From a checkpoint of a small transformer trained on Wikipedia: some layers without attention.
Each number is 500 + 50 x the weight over its row's rms, rounded and kept within 0 to 999. Layers, rows and columns count from 0. Numbers have three digits each. The size before them is the row's rms in percent of the matrix's.

# layer 14 MLP up, 960x160, rms 0.0889, rows 386-426, columns 0-79
107:494426358495488448432501479535463490485511471503520546494481476423563480417568647406387597410527604501480482485520544461509587490483538496505455488508500481473449462422519483472567571500470537529475451429454543540550545611421546462474487461
097:435498542513524465497461565573556522602605508551555474535496573508492464603586492532467511543463444565523468514489421465521385535432504624495600530495469546509525571495542494535417525538538460552536481512518502568502444525400472523502491484
109:499441415565356521466533422565537526455567413471490498516460527505447583413534481406511448456527614516570519467486485560597612511480470494520486394519472526513415380396547460533533497483463475467415455452524514538507536550532486511462512512
106:462534436505554588477528556410473593478477516473464544549502471527423500555536445455490572477575439476465551561398497332479462478567528479577534606526469566441462546463606580427500479467476413551396548508486568430511589603488507549422493504
097:387428492442601519434544578583484503486451514472474539487481472358488429524451558485484496433476474592503501464440460515444543502449501561571586474566456532483565482508429536554498570513516521454436496510419482513594497512477444551465602462
086:473506423530500588506432545524454505533515497483357505465372552474476488477525565473512494495484483639476449500537374421510516564471529445495557529459460511573568501475463566585616504499488397455482444579489453454498414512475490476557525573
106:500524464568524487483543467440508518479611441463420472399318448474503520517483441479532558454479420476449403435472476569564526485534449518582555467612540475473476538473521556438512531423514538448505451537426484550542499497559501475510391402
108:400502572387557490481490550537455507491457410581468475541475614565489434515521555511484474515562525493476428543526428388570566508482376486636529435591502589580474490449439561478624474439499497504545515494460478503540460478393461548464458510
096:373543478527507475420535514471518499431447498634538526509462504344556475542516529563448521557541485537441489552507543509484468527426547629523547532554494472586542517528543530468497446462433530443590463452434478525518453584464515457527471536
092:415577444429585529458489453452503524480495470500493444574523527498494540464433523470462567472498545482483486487498536467587461492506546482543472399485527509549452501497547591506625598480514517478516419398448525425456511395450436516604522500
090:504542499439591442464539542581504508473611466492380552471500535479501484526476466438487495434526504456562369476557527448594616538471465482521474414503463534573498535521497562417601497566507541425583478492488456525597495514533434510469468475
105:509589454460534517456462457490449564487497430578482519487479494487565458442572495491498508535488590569479514465479491501626524519447559565533621471537494522529420472479532523490414507355530452473383530547457365542537450495460450501528498415
096:460518564474579624595552498551505545521493532491435451480491465449592533448500527480469459572452577528468479563409508493560555484362507570469514444494517572581493386479432497490516458441387489444585497496532525465479543491528515417548520505
095:484506513525555522477578525571514575481515558625523400415555531456470519450562476531495456476571475493551458395474521443511478452494488488535551507558512535512473487472462523497503372449485504461596483445469441472403514604546426552412540525
122:451572525428534574454556488449434539509580450571502533493376512472514499487530448443456521489504537620514442532466450384539620536416405529494516488537471558563507490469462480520534499493489513504539456503504449417498467577416438411493399513
099:462414434470543586465555510512472489481508485521474503454453506574537560465518444457519644401458564455502498518508516511589574488468384507514516443516550494461417450423526462547476509464523564454386468494442515553494502565405393580523446555
108:467535574447516580510521565517401535480532513470428455471499524506537524435539543441498545487612437504520437564563462481444552485461580455479496406544478550525570513533507509462530638535379570530443500536487434500474568523434378417580491530
100:470478441520475487404482617536545543520587505467601519593480528493545567584467464549482596452522494464413535507507421519555500486462507591482428556485463591590509568432515463466531511556505395497545484466572447477471639531467431588458486478
099:466542536540557522487537453588522588463518470517469483504506482353513556517517549503457546512484568492573449481574441513587349542540467534536440491515484447484503467472517543435537470508473406575426509558544435548536611579521521481505454501
097:426479537504520489365499523493469523397562455500511460527442528488567505487449526482523448463468534543578521518500479386528527442442510496484442488584436482476510548516545470410474533433542409448371525416510429571583493526501475521602451532
102:453404367492591545502467524586507566469466515554467479501446560449594599511511588526501481471542528552584503421441509468455499598544452537476473432476460492540507501489492519415462427511477540518553390498473505544481384506396452559563542515
099:427479465499488508500504585474537472562518507508435486496548658509500480501510500523553443463499511579596553429543492471589514533455482466565602373519445585478500548511590578493479601468505445434473512445516408494481597557538491493532505528
111:529508461550418625468527510504541496460419420498460514472544555485519596548504487490417499504431523484498523476544466437580528514458524523578503540536493542621500571496471519575516530451449482484561524461485453447450467436449534452577491434
102:469517507462465462475452516447475489525496582533492492466472497544418522528504426488412541480433411436501493441473511428558536531434443521487462471481524499432474507404524481421539468525457467411537470534468500493479495576515462601500511452
107:513492454381510493469472385501474508547494472484471521479505464549451515454585471410485495454450557548439418458507477487552587567469466524464523546434461446511371465509528432503510504410488472477534458450405476487463411501416455467566480559
097:478433514521567574438507524508482527559494473649565479452500582392513484485465592504462532398406456547543487523477471480599387474551409547488580426511436482471422528492498445533458568501412482506494491432453456407563595468463490522517473502
101:507551498509433541511561519494545572469512496476587484463415452496543583435549511416503598384559541490519479466554536566592465574525491517508520546511474606468531443462483407542516530473508445524391489485399465550482492454512533540530520538
103:425460505484492569452472482619445561431540511428451497513432500522630618473470517539499452524455514522433503531529510440438494476474454453478483413666393534506531413474507532380506460536512419524506404558518412535440493492507553432564462557
097:500422564408462459497549515442454522493485399531445475447371549447485489467479496511514529494495624535582471548488472452460493460462523483526504427458460530556455465514495475419543481541521451521524548434445552436499475563489485467576411552
086:533424514510549544522529530514438535410570476524460535477545518520532525520534557413497535497509517537457472574549470439440522489459507616452530542437343510486392563426592490401484533419427530456494507481587582540462434549377518489590490506
097:438489512464488497482433482478546523398470581586606492590469566519538379516420527456470507399479534479552462460560525427505547538424470501545505468498465559453496585426490477457497584539543496502386508560477482432515535563450541464424571544
081:488590525453483546542474492503462582507590435466519489580420511414554517533552536428531541498487508501533385547468492455487467567543507488557434503510477559453515494414589502534503500510530555531464408541477498534515526440477432516467426421
109:451470434425550512500425523470412425506576386512520533485563529436490569533488531435448617462472568575396507500436449438557495535465492434473508473511560547540464380489432498474540435414535459460509498511488477371489447545531430444456461415
096:495498440569541568478576527533501592514552554474484531492476566499465425482436461459437447468448542518502570415462505471419422499558512442613456499420503525493399415508570398558510566558568572459420526494445380505538372495525553481550455407
091:495457479475558526519514619500461605540617497543522475494452546555476454537461490451526550459431511533501583469501499507588445535498520536464464581530524497585473454429549591513488638435451402588484562510501514472560495515475464569468484485
085:492575501443468495444565489558396588470549483508449530501414613552524507423497425422469484520492538500569496491548638519498527541428513574438493441542502501555502509499492481414525467433536530522507407549416456418410517555497491478519449517
098:514548431534453525479553474510438519464624503528436543406527539384547576480497522540436539494459473581489390456502516426494517501517552507473500450465446489559524464404436585462523508526498588430543543517515532528429426486481549557520553537
114:520396378484488450483579440452468470464519503519422552508521532484414485427495456431448476460463506519489442475553433450537443458541477641564497398487470489579541448501578523528472500475480438521528471565493419431516523488505507572466425462
101:388473408533487497480557363507451564575606504510434484400418497446601545520524489446536587495412589510525527475491490529545508493517471518454486504512507557488591468481537616470506492498529538489526466591542446504513427477472546488620444495
096:431510546559530513391471520611511475476494481512445458493561607518426606502490461492424540470447482582517507545497531438490564476533451478487488479636457560559497573540542635450516474403420544504475493491448568505432523531367477468511467482
094:519556488479479531477484532515518500505650512597444497440494517512382476449630555397433570511526638605410415493561450530464488582498540468520515464418518455448543467509505475500568499501493588572472548488459519427545462549442450447562449455
# layer 14 MLP down (transposed), 960x160, rms 0.0798, rows 386-425, columns 0-79
104:491562461462416547520502474459528486521486523472492464516531590556512451459493472562554502462455489559525479606475442472618496576457532516530514531539472501587471580654501532532388458539455530505518409607491468565514515484550536574508532559
096:471539551552469537481575501607437479499501433583534576494471413436521560416491424514469540418535534508451408610462574418475585538467510518420489499549470526593531448538429570472565487426515433548524439506475533465514405481484491500538444510
108:501629452443464559481478583525377567456513490553481445441438506493445533491517577522487560465540572513376490449517572533520392457467466515460444484554464436496541502506519612501579494589548480534416620552530525554546563459551554462530507494
102:594503439535515524470445512463414587473461527503417531537487457563490532544469452477468433493453460587566437556489555545517446367553508413457495569453590505575432489535500570522490541508437534504497612573546447473492515488495528480397550457
096:494582415513449454545473473351501563544531434531502459529552521560483475429521410517525481432535529412505451439568514452473429490477475501538486521441513495537448514571450502408523436476496483505539509474507470480371561544412478539553354487
089:548504507425468468557523576478431548509468568404573492517581487534410452504531501380644437530496512489575510508466432591528510608495467442542516512551548469436509527516407478422437494481485560478462512531481557506495540434547490527522481474
102:533485466544493563540597493487545440578498477400587550455456549491383556495451510501438545559510479525566510507487494459500501534494553548510491462575499492515462581468460370477521554529474462496453404509540525597541516401498408532464465527
107:443442531509365393479522561552476547541569559491503650488521533467445570507578518479433463407512480455470513498493465493409439513534570461450510433573527462476442525587504429492471581469454510474563485481475505467485514447612519480499511496
101:439485536524524505487550486531411492499488456478609504471439481432539539494540402496454481481560525486501518491468514571441478496400518469497448481452542485501509467516433410517616524511523563564552456530415575449399488448443532427543540505
094:499446517532467499569579512502536557579418557479568471546462530460443440547520461602573587479508491493499508583419503544532565408539556483459470523498454444515582648542537542546444434480542520512554463532520474529463562569494507455413512555
091:458493500491545541547512551470487505538435537522576433517561444538490476497467412543612517604580528524482584596512565430553502502573532523503448440529502554480557506528489391426546525479479472492613449492406542543398546517391544496462545493
102:469545509426455540536403561456515458528497558528545513500620425540470506582511527552477463534508563460538520525579489560522462480484425492405590434564623456508533500555404492504464516398409530430470497442541493519483459534563541515480499481
097:445483570417526517569532540537585566502556478476463535488487385482473460480491515512488515499531397533540466517430494568569475407572636522579495449503564540473532473490407547509503398511565565443543507494530496504516503577562540521514599494
099:520531485485534477449504388525518511488496544550521526487530487500541503512456561537600442484551498476481557523500428490573524453401474485524525537476399478512442503429597488558444558548398473502431461576585488478562446366514395483548651516
119:515433546438475509494553455513559525462554488423633559458512474600491481540485497420455456569379525622546566536456483439479535486501444537427519561474461542475471569470482489466458555448463530559505512560506445488455526429448466494508574521
103:491486515476520485450515668535486510532456462440407433510570498530514418514469469450485436526419514506480457492519492512463385438401491519431473509497505544515565510523538506476556440576550446568518453521512555551383561449452555542509565518
108:571440513409488557518502466452559449494512461497462397478490511421457560539518521549487560428586365518396485489411456511412559510575484542573474499564494519460473490572472591531480564438511454466520584473582529425404462513619569516469459533
102:477510476530472521443458498493572479478616499457480494585501538500516524421428467598514513526472525539604545511500437566511514465516471549499531575580490447580476573502537519488510388425505479476600511536580517526475544504430519597489465577
099:459529531486541533543447490551576459504434422517494461402456534389453481569476475511459517553478477436444528440528547612531446462481569482507505538530594414461559523476497459535541427464442498518517496488479494572542463551475521505445530632
100:545496527488449550561584488485502462472493457481534506545528493422538538462495412417560503474511493564495436498481538539556522396576459539456469507518493431488486464487516481446479427604521539409533625479531529483396518535575506420560483511
100:381434479471501548458524538511557516522445429535503465442449462464510442474512520557493462532482481541407524502489528538524444495409522454473545415565490499551492563497486493458456559485465495477575532506524567481534588437500484458538397554
093:427483471410532453483471421448447434496492583537520521449538524486471554595480552471511452467462479534502449525465407420478494607490472428455475491517466521522466551477578463483483446477587501544498401523465464419667468541548496547514533486
111:502478612394488523456507415470518491503453478459482493469430502473462453379423447520588450583429549567485533403430476489596450382487448461503524420454491473439490506538552490556517395458502445418536502477540521570528499547529437540470494492
106:547475463389561652437391487479438423448492510470489464472483518562461506592526547483554476582509449472495541480523512514502434499492534466501427508410502506545485471464479477508593490478482492480578535454423512611476444501464446543585518433
110:450548514451489485513490572460519432504456479466547451527499509456450518554510477501470472566470500494532491529525620419463486562562483421486517531486455501583532447437422585531477513563572387503536569476443442470580590505501511537428490570
096:581437415488404460534555490472474478453412518468494504507511593515441514481499467567456508468524436534483426425483576605477490476512473528569614428496515527443473414482525490474506483517559465443576474452443453587445488572456547520478382512
100:471497533387469434591508551478481460521590450509523502536433437455521557584428522490526445513460530572503542498518505507548472392548498475534537498567503447488537456466565424498457509473481505519489568435521436574545496455511510508397647559
107:536529488542513358461462486504496431550415448547360450426474470389474511493546450548546473488481489523485528449515557499433546475482534419486578479426582591411532513425439575560531450488493385558495409504495495488482551533541505500579578440
098:488521531465476481487434533515533524560524510480468505419468507455458407540487514420562543463465491564559497440541496539441506567472571428532529487450485510480523487514547445525538472508453458572515501525501519502449475522579433536482624367
092:475595490448583565584451474456454502540485484494547508505497565525367511531607429512477527536585417489456492526467533478487473511538489505543552491592531508531550481509558480528528430538480573535478587464535458455479458543539526512471519569
100:446537466375531464503508490471495469473506534514522598475520508584488404513453434536473450551515482508457511430539523550484526527520547411483487535534587479501466488504372371515536501499489531573416534584517589443417547476492511509500543567
082:532438578483512465532441483499518430635451487519480433475545436525431499451450482522536480411534483546545549548496554443482525492472471528511541506489520451548506518608511558524424477415450447423517574459530502423515463512519525468553486493
112:470529455540551412580517499547513518503535579606497533481493511568548488455558447564486435479476490512570482457539487360485543529565514493588496499514543451527510458463463475483353545543609525464504594548551578474507493527426498518429538496
099:575475508499448527501487407385504472612484514537564473510424481485435561511385484532489555505433554516551539520539552553512460406485504451519379425455496517487393473529495520489570538545496514505491559503590528570494535494488467509521467484
093:439478509389550513509488488553496398496466446373472555577456414541490559569383517537557420451459503465635481483486495478471612517523481455444526494439606434438586503562558541521427516472500468466442545476477534477525549543546554541435471433
090:447461518550465468465488493407501534546465399596473461541522513474459526487460600542500507538473522584424434502502495386526470476516532540505534518455441518401490558445527497582531452508482636501457529504472497500569475497544543553466544511
101:560607477471499561527459470494431508516445444475522440461584518461614443517510463441426496501438464569488485540486478490486418566510592449489449444482502476616460559503486425393429505518476462466399494529517536476473502420513424446489497485
109:615454514575552407492480557392556455521498534487511583463510421545452493537390473411478533475447401513523472550510579598469552586520472431507409547545457495487516518492490544513481472544462512507558583544482467446488480521524525498547389506
101:483463458480497495512543461398534429463550558428528513399365577570521463539471526537491497521548419456582437487466506501504479565553560484471545425468458510514464495496476558540418575509509468426505420442536570498461463439553487389415475379
092:515457461507488433538533451434581553522481579509578522499432446472564451503504504429655462524462476502503534554514403485535502551517552474487453449443509473439481501459378460514521497532527456474456439438478441487560542432497522541451479548